Part of a small language model's weights.
Size: 4 heads of 32, vocabulary 8063.
Architecture: LayerNorm before each block, rotary positions, biases, untied embeddings, attention and MLP in parallel.
Each number is 500 + 40 x the weight over its row's rms, rounded and kept within 0 to 999. Layers, rows and columns count from 0. Numbers have three digits each. The size before them is the row's rms in percent of the matrix's.

# layer 5 attention query, 128x128, rms 0.172, rows 27-31, columns 0-127
107:460498513425448496504538543518607508499496476442487474504528487474466522476446511569522520460530584445533486466489466540489472548458477494485479511543550521496455459430475518529480484498565475533460474517549470495488470513531587454503498478527505581452436533550489423471419534545555552492548484529500589591511476446493492509416453467522572492511538461600483534528521518524527527486499
113:465504489501464539510435544537451572567513486436477499484415553500554508476520500525509557557513535539456500535470460537474543596540494518525502484509462509455442501533462504461431480550449439574551484411527536517491530498527489474539482476567502510469528535577520454423513496486461436473454481505532417500459515569498454516448568429528570485494514486558515496542467448525462449506478
112:491496541456420487422507566513495527478470511466493534471444512525497488436466511495475540475509448443499563456524480576422498476465477507553567478498535550492475552428419536476430518501460513509471542468475500513550485503499566537514476504478585567493509623501541521527503541484504539500541523544442528581500444484536492519420545479538569481533573513524417462493452464482506494535504
108:487511505478471424505520503452507559481530522494483534504568470426448523509559508518582435418478510453524439463509598444523500529494505574505448511468489517489572524518498526528452488453489580490532504496493468522511416475499547438500470492492555471545462444440477461447525543504492548508532487519574556501506546437448529415490505546527472502454506457503461491608463480481569486517562
107:563508445480548528463549580432518576520465505473439491533554478442491502481496532526443477529528489516466471494500597565484485471425505505471509521549480552571474478435406550543518480568511560457493529542491468494472517472438448525507510489517523515482502527621520445468474488460543540498510442523438533489484539464477552508475544530548510562546462490515500507416521512463539546559549
# layer 5 attention key, 128x128, rms 0.173, rows 27-31, columns 0-127
091:486526505431514466505460548487436500511492443461497489474469488560614533477512553509477430487523513582491510466478454523456482454448486586566499450522560465510490555487530479424511503482431527456517491541499499526512466542559560485568471496533459570474567508509564486456484551515515478455535442523494537469496569489383437537519470478451483544576493460508480556491568480509486470488509
107:491478451519455513490535416477548602530526460546514455534426444434518478526513545510511489510536486493502471531510488532470523542546448516509481538575430486517536463542502563409503573516481466576476488516564517481569525528468559515479470530523445443511446513575459469501505556612530537533473475482431555464483515540472459505482470538519518455502469453453517482424477546470457528516537
115:528473521483480506465500505467509497521543512494501469477481560533550495520560524561481465452495446535427543423485432534518503481490485505510442385566615425456479518499516486477514435440442501475489513483544453470481534541486512502527441542548437577496492515578501472469552460542587484510477455512505493487506573578475477498557537509508402415526515492484541513495526560523470475520496
122:467488566491509482538460499519516479585502464401465514500554509512503487488458509490539484422491509493498504528451559463409507490550481542478577528527538524501425498455561512514439500476511544467523481470443476594509459492462458404553482464494587477499450499546556550469448546451453475532518473471499471492547505478505477435488491524547387487467530399507489472470557487484458483471472
114:520536543441497489527530495470478534516449438435486514475548480492495481475518572421426509519480467503471515486517413551572448463535465474476484602502541432513481499495542524505472488512486495470464573452544497506480493507489480513545528495490429534438465553536575477428489520491579462495532477526487476562471534512408522412524459482501469533524591526566503577505488452548525498542565
# layer 5 attention value, 128x128, rms 0.188, rows 0-20, columns 0-127
106:485492522440451392508518510515492491428518442529514496464489439476505510508453442542463541448562505481493495535494419513456544499503503437504533501496449549568547502528642505547495503571501555399485541525534539582457466495470515459498491505497493533486538472475523552507460531508477464476435545518538585521540487534485498503479438441473468498532538565462512566523478501453517572547496
104:527476441400598451437532505535498418418466507489529522541496515527499480514466458551477450516549517571520516495503545421502575544507450511498516516573549473521506485443566552447514492508516488548571421441457465540525512473467494499522475482572542549546517515468461508449478436497493567517453484477611528490536513543503485505480520441497547476476456424490500496494500549498481469520541
108:476432501450516474516494528527533428512434524392513555517508435516526492460515540497555536512536472430485506555545471510481529529589483486548468528466526552551569465550544528542513403541479503526513406495570497474509583501485465503476480532520473519528482482475490385467475539507466447584463520455507460505523529445468493534463509427508539544513487481506528494485530463497417443455487
100:558552484543454554538486523582471510454478468456443548484556515571504533525503466452512539523449563510553475569512567480445521487474477510501435505464534515521500479517555516499527555468567538468475505485515496489487489484585492441418499483426516488428527484525439508515495547505569565476462535580525536442480563465467531457463436446544555461456500478529468447575483551501467538513460
107:482468496424544523458508562455502546498515489506503547468460572482445478453513536561496506477526435524540470530468451568416524440490462443512507507500537541520490492517528512600473476491490601491497532536488480464529580474484512518510472561479498434515502480494526479452409516546500482556507526534535414580494478447451547483515528502442444578442510471498536487480490478450390528522462
101:420488556595537494534472493457426556436507483480544488544459445543519516519515547512435496534445528530495468487551524485505440562514536525456489545545510516569561510467606511486499533511552473498493597546517561501494471463483474577497534481518527552503476423495525513565498466462512511440511495465508549476538540518470421508477466511531446490533547496531428521433486536587560518520497
098:532484454538549451510479503495441500502469510526498476552557527547450499510490479456528439458488565569547479484438500527511565402547495479451467582443567525538468479496550600539480478470543409504449483455455514469533495538466493509442493514500535512520469460504478520557419504507555570503419471530503557582550450489444525528489502482490517477473481464521539577535479529492545435530500
097:517515510512565471496606526488466522476544485509469485493527516510501491460451462484579590560520496464520423442501517547473464479522472494529443428494510552529520467543486478522448506494527528557505441446502540520524403489511481503461450510385542465461432542480495501493385549589538502536500497442533517510558470452506448523508496475527575459496491559470484552525485486429532464506526
102:495450506453492521455493487461530418452535502504495512491474449446556530521621470501538596542534531490482527462554566453494554515517498511582496437513544503500515486474528463464494509466507479518555539477445484547535490471502523461474423570607555443519486485469522461509483421506506553481382485447492492458490447498462481605538538484490467521460533519501504462512492552503464461459506
098:434438451530500489488493550467496471557473516530501515495511530496531483451431508524415476480513506519492479493504494538501504534569475542527531491406526537544465495549507544570430443501494517458510466538495490404467533532533472462511501557449470442587520471457474547558607549525517542562516518569581459551464490480505536492539463482504477390468483536538513482509460490492489570563546
100:506508536490507524437529503529527439525496468458432565442541449483508501469506587512493495496487485537504494404509437497482506512481563478467503456501533610488521503543524505489486539532459437440515447527515473470501523485600501553456475514529496473506520456492511459453437531515479460604601483535564493508476499534502427529556435476475541526468511538480608478455500475493459561457435
114:547520454566512508477486556489560472492481542459567471478484575491519557546453476486477588476463469480489509551440479490473550533547527492521556497471437505542517530476446444525543458520469512440604474493467453469478447495485515506536496485494443522478482505518476487417440553508500502493525508525492514526399580453622523486563551493521553556501456538505494545450538484461493447506425
112:541463562547480564473529500543467484497537473528505530441515439540477413502474492546427482514517477589459481454519457476598504540537529584483500498505447479482534511461561508422473565451484348547552552544469505551506471520547475524531486438546523485516451492502507496521477488502470562457544470455448488511503505544482503550470511498522525572523479470462498476473514551579537516509544
096:484509530526535467425478463555521512462568556543522514584528472538475508497560453478414474502456516494518463449479557461499549398477474506528552454426464482476502556527454436468535556537482502471521479531495486500496505450545524468501460556554538534450500456484561546471476470509500495539449480500467478523543434489473419483472583569480433513535484494556563540417565512538476467531521
102:466485480493545455446480522452516482542496484481562449553452623457483494497545513558501456454561456497492492494513445548470453493525502548515562472550497507511506450465507550474536525465480451414503399520468455542447630536488483507515522599475516519526466492420547463500523547497519602573479510489465517530476525557532498474477510497427539548460491510539482510466523516471497499519477
102:566536426510575493550473488470494443508523465471441497550525523525503563523470481527469487463473500418497505491421467525499570483490510422403504623473520488507501470442508500504506484489539564504531449444525497455524473505460473513484508462439463498561565542439538404476495515525459453443455466499552539471453478495479448512572446483509563541522497490598504542512547490472483498530499
098:517461545505461456528511563493509507465471530517516476464458482502508563511491468515466484492423529463445496497536468433430469496523454586438453543506496517589510447512388478525522458524491493487513444485464449512472506484510459496480546475508461513595471473465604428433502477518512484543524554450503498535500510585478519483510457458474546510504477560606467489568506424452443528537504
107:479440534536473540412544458495462469499483526532476530429511470576507499528530519578525484503506506461483471572522446465495562573483493464512481469476496500441493558512542451500459516571530415500550583536543547545471517520567447471454447497594472518504495423468467502546496418495457458476521484480461561446517484517543471524439450478538551524566464513488499539501517501561446505448458
106:467509479551449508557504490470474501498474458555467504496540476504543519534470536459504484603488539502476488468549513468559445458445515517475485483443469489521483466483541498466522559540554448546490562484548486550516448491496478477490443477516532536433514504505594501573537524465508500520452540515508487479569448507402538565480558557604450535552546540555501495531524515604552522430456
098:410461484526497463405454458432502518489459512532540521562461511561534534464548513583495425547472471486511517534549531479448549491500506534498493514505475492497511456533574498470442440556481520546544496499511407531487517473534417538437494534570474514565551506472580560546546463450493477504465531528460512491494440512531422460542553422494455462497532540529490469490527519568504481501539
092:497530473550518421428502457569498561525468501487468479569514536500494467491559518477522514485466491525522550574473544521555525462545522454559485494472455495486473516534509504448480489435448498643531510518591532485527494486515499522472486509528480493496521427500476541517493468498522479464470486483498503533514429491463475468532551518460411388452536466383529510441512593514538476456467
# layer 5 attention output (transposed), 128x128, rms 0.167, rows 0-19, columns 0-127
111:531486459524543525559563574518529455401548467475561493497511520472532516543440521439541490529546481508519486485455485462556498461506494533522493497466483435449544530529558518539519525472510549422452460593580502459481542456530521546435536460502512524459536523442555493535467511483535530460454526487463576508453460449477498512527450390440517464485501548473504461523535517552534517434437
102:504468485522462552530548411503511478494458532473452447491502485502543543495490482533537478522463504596578493463523454562473486529507526517427487506416523404484414525463576465479511499474515496528427481455504525477552502514514517557464544518565427460505452584449511512473521452472533452530468450431489542544476536499520537452484466578501497537534578517524569463507501567525484538464541
105:466523548547390478491479478520557494394429523532452484514544493541492453527533448484511474450488514455450506504452539506460524504526486571525455493559505507482456479395505474502545507478530451478542444481470453475591568526541499477534535400590568515522446497488437528534537420508476506513503521503520504470534563511521516541478489430480555489465516585463539484514521540539507491491520
095:454480540497444469472417549468472513455537524531541482461457526534511471561551521518477540501481560449477467449517501508470534484547502495560455463525536479478527408527514545554437501483509500448510553478538556481514458568482610544513482527483433541424471487453483463515538514449445518500579510549490409545455556506488495485535559466509529530485585574474464459519580496525486499465459
108:439537486523488510513497564469545534479571489559406491448488500557480503510471470453478524486468530513505450522456416507495526536544576517491487508470493482590491542512509467494493450434524561519475546491542498566499545448515418476542510456567470528493505425495533567551494453522470498486492498510502571449436541552566492461508500532590522464468538417405479494474454551512460551513534
094:458485485558521452552491520539505425507432457523522490501482506486523474532509420511574515504422498551537433453549486448546487508490428484562548469429512560516458442498492511494583482510451510566502468530504552422495497441497484532510511551504508505539599545522492508506521503511545498490431499580548506538514430476535569467530525493400490479483558502412474489501498426494462451469521
096:430452487558411450568470461479519522488472488449453476492474598523520483490477569450464469492496474549480520535584492519380495474539497560530519490536460461464503463533478472537468487557499471454499506539512562573477523469483487491443496498500469486480579538487482528456467526528542501580533544496531539446462505501440395490512568542499482458475560467500562455499484559441546500470521
083:528491545517511535546507518485484511452551533552460507474440489523552451479480520541464408436418524487472512533493382530418454539454449522535516530495501522480535514523413453461541474528538502474477502535506499499488443531530517484434531509544477468539501476599496512453483524475475503544547514550452498582484566540494510543532399513441466459483536577544497508505505550488593543478466
096:521427480502516414522573516511501451466517484508538436478550510466550505461460527486576507521536521466458512483485523524505486480547528526473413529494506532551383541491582395464506504514501529486524487507502498487466388433439487482530471499501501557513504542491420565554494448473454470502549482512489482544471496524454491513505428530524469440541479532512557453514562457502515556490598
093:495466527485463544544517538425498543458448539490497470547521485559478517543488575436505468506528510554563485534517462478505406498510542411455464505452579505518533486482486460539522501487554478498478546479516457533539506532495499518543498539551559484451455445471413435551456571401411515576473468485560527455564454498458478474515558528516438527438488487488473533493548496471488498480465
108:505456482569496489528494518549464497438490536484436516491443453532478531543459494485430464509416441521412412522510510487550482534481554498516423503479513506484515513562496437539498555497572493498494521566519511476502487502521474527482556513463585463463497496503474513523560526515492487490439542423528491469520538473567552519477497526561551576439495552453558445400546413504495556528478
116:517525535491503517544452455488518540474502453547469515467465450489466463497498505537507559546577510534478520540441500451555539451498556462513447489508520492440530527445545502520592549496527484544509473470482575510567527521437557483503481516475555486557559488411424581431482521509428473487453503522487507510500507429464490581533445512541512538502486516567460444525475479485517568497383
110:502473439521494472533574513487450510483386534442511497486582490556447496486477502511485526537447495528516507413485525495510561511512449563433506562518464458512453435530500471489483474560480531526441492485412550491480428529430451568554494515520564493524511495508545519455509542502471540506493464510463555449478521476546525486464504494408574583564507484537533454543487449450453533524531
108:527405513573533507604500422462484461546575454562500546477530554552495460480503475480514467526479513431564523516483529458529523426448510474462512494493486498464535503565552493527525494472550515447519531413552523526530410507468425516502492476493503440549515492535489541523538475586514553484546440474472475490524498556469486520508504531446457498535504467473553437395505518471484474508561
088:500490425513480493465477472513549482490517536497439528522507497469449560493490472425540495574460501479472531509487484539465509500549533436509476513495444511534464465525538456516517474570557438463477552472479468493586584517477468576523533504468449523472596463450496539565519443465499505544534418442565429419482521531473522557463501518562470488539391509520459549526503491525515525561519
094:501499515428461475541489497539488544519500471522550554464447537447525454467447538431489480514571436483503556504556477464487566479589548523509507544488500474511425514433446509445510429529503430478549591522534508529511467463559513532500498471516478470459519591486563492516468532512490475578443560452491461518484464493483425530447480518472478530434579558501442531453487466538467509533460
100:532543452528433444475477434510524455510461413588500431500566476511499511567511538499499462462469530471558510456451521509504513523544519514512457564466535509440454508516485433520543597483491446523503532507497444487515421510508470449508508566510528452459489493489477454600505487512557520492482531530512493485522555499509483531433476507523490518551511531574335519502549547493514451511506
110:523377466443508531537541572511424557516443483446524543417484550454469539531513507548525560532531605531512509500502469510503524509467532488474496520485464480431460550576505495514537531515521421537528449510444472476518483522504468452487456455503511569471509495538491463533515421471476472508488522526584537491454468514564513510544464406423517564545495565512529468486473478448477493494478
100:497495531521514525487505527525507494488485461474484480536490499495589474409542502498530513564505511429530516558545452454514455499510465487593513502504460522432461499545522455455442469521395461520474464520538476483474408470579599529602496523515516514521549466556549441559519510537520573442501476512481512483474523502398437458474565489454549494503523471542490545429473505515475494506516
109:456458493441534477481528504498513486533474524527463418490515555440529517549561458461482534503510528585652540526553488505460506515459463497516500528474514514554454491544470436480456485480582438515559460511532526486548481506485463452556547497478485457523531477461500494588497474503513509484438554439505532497558466456497479442482463475500488414502436513462543441440570477452536433527492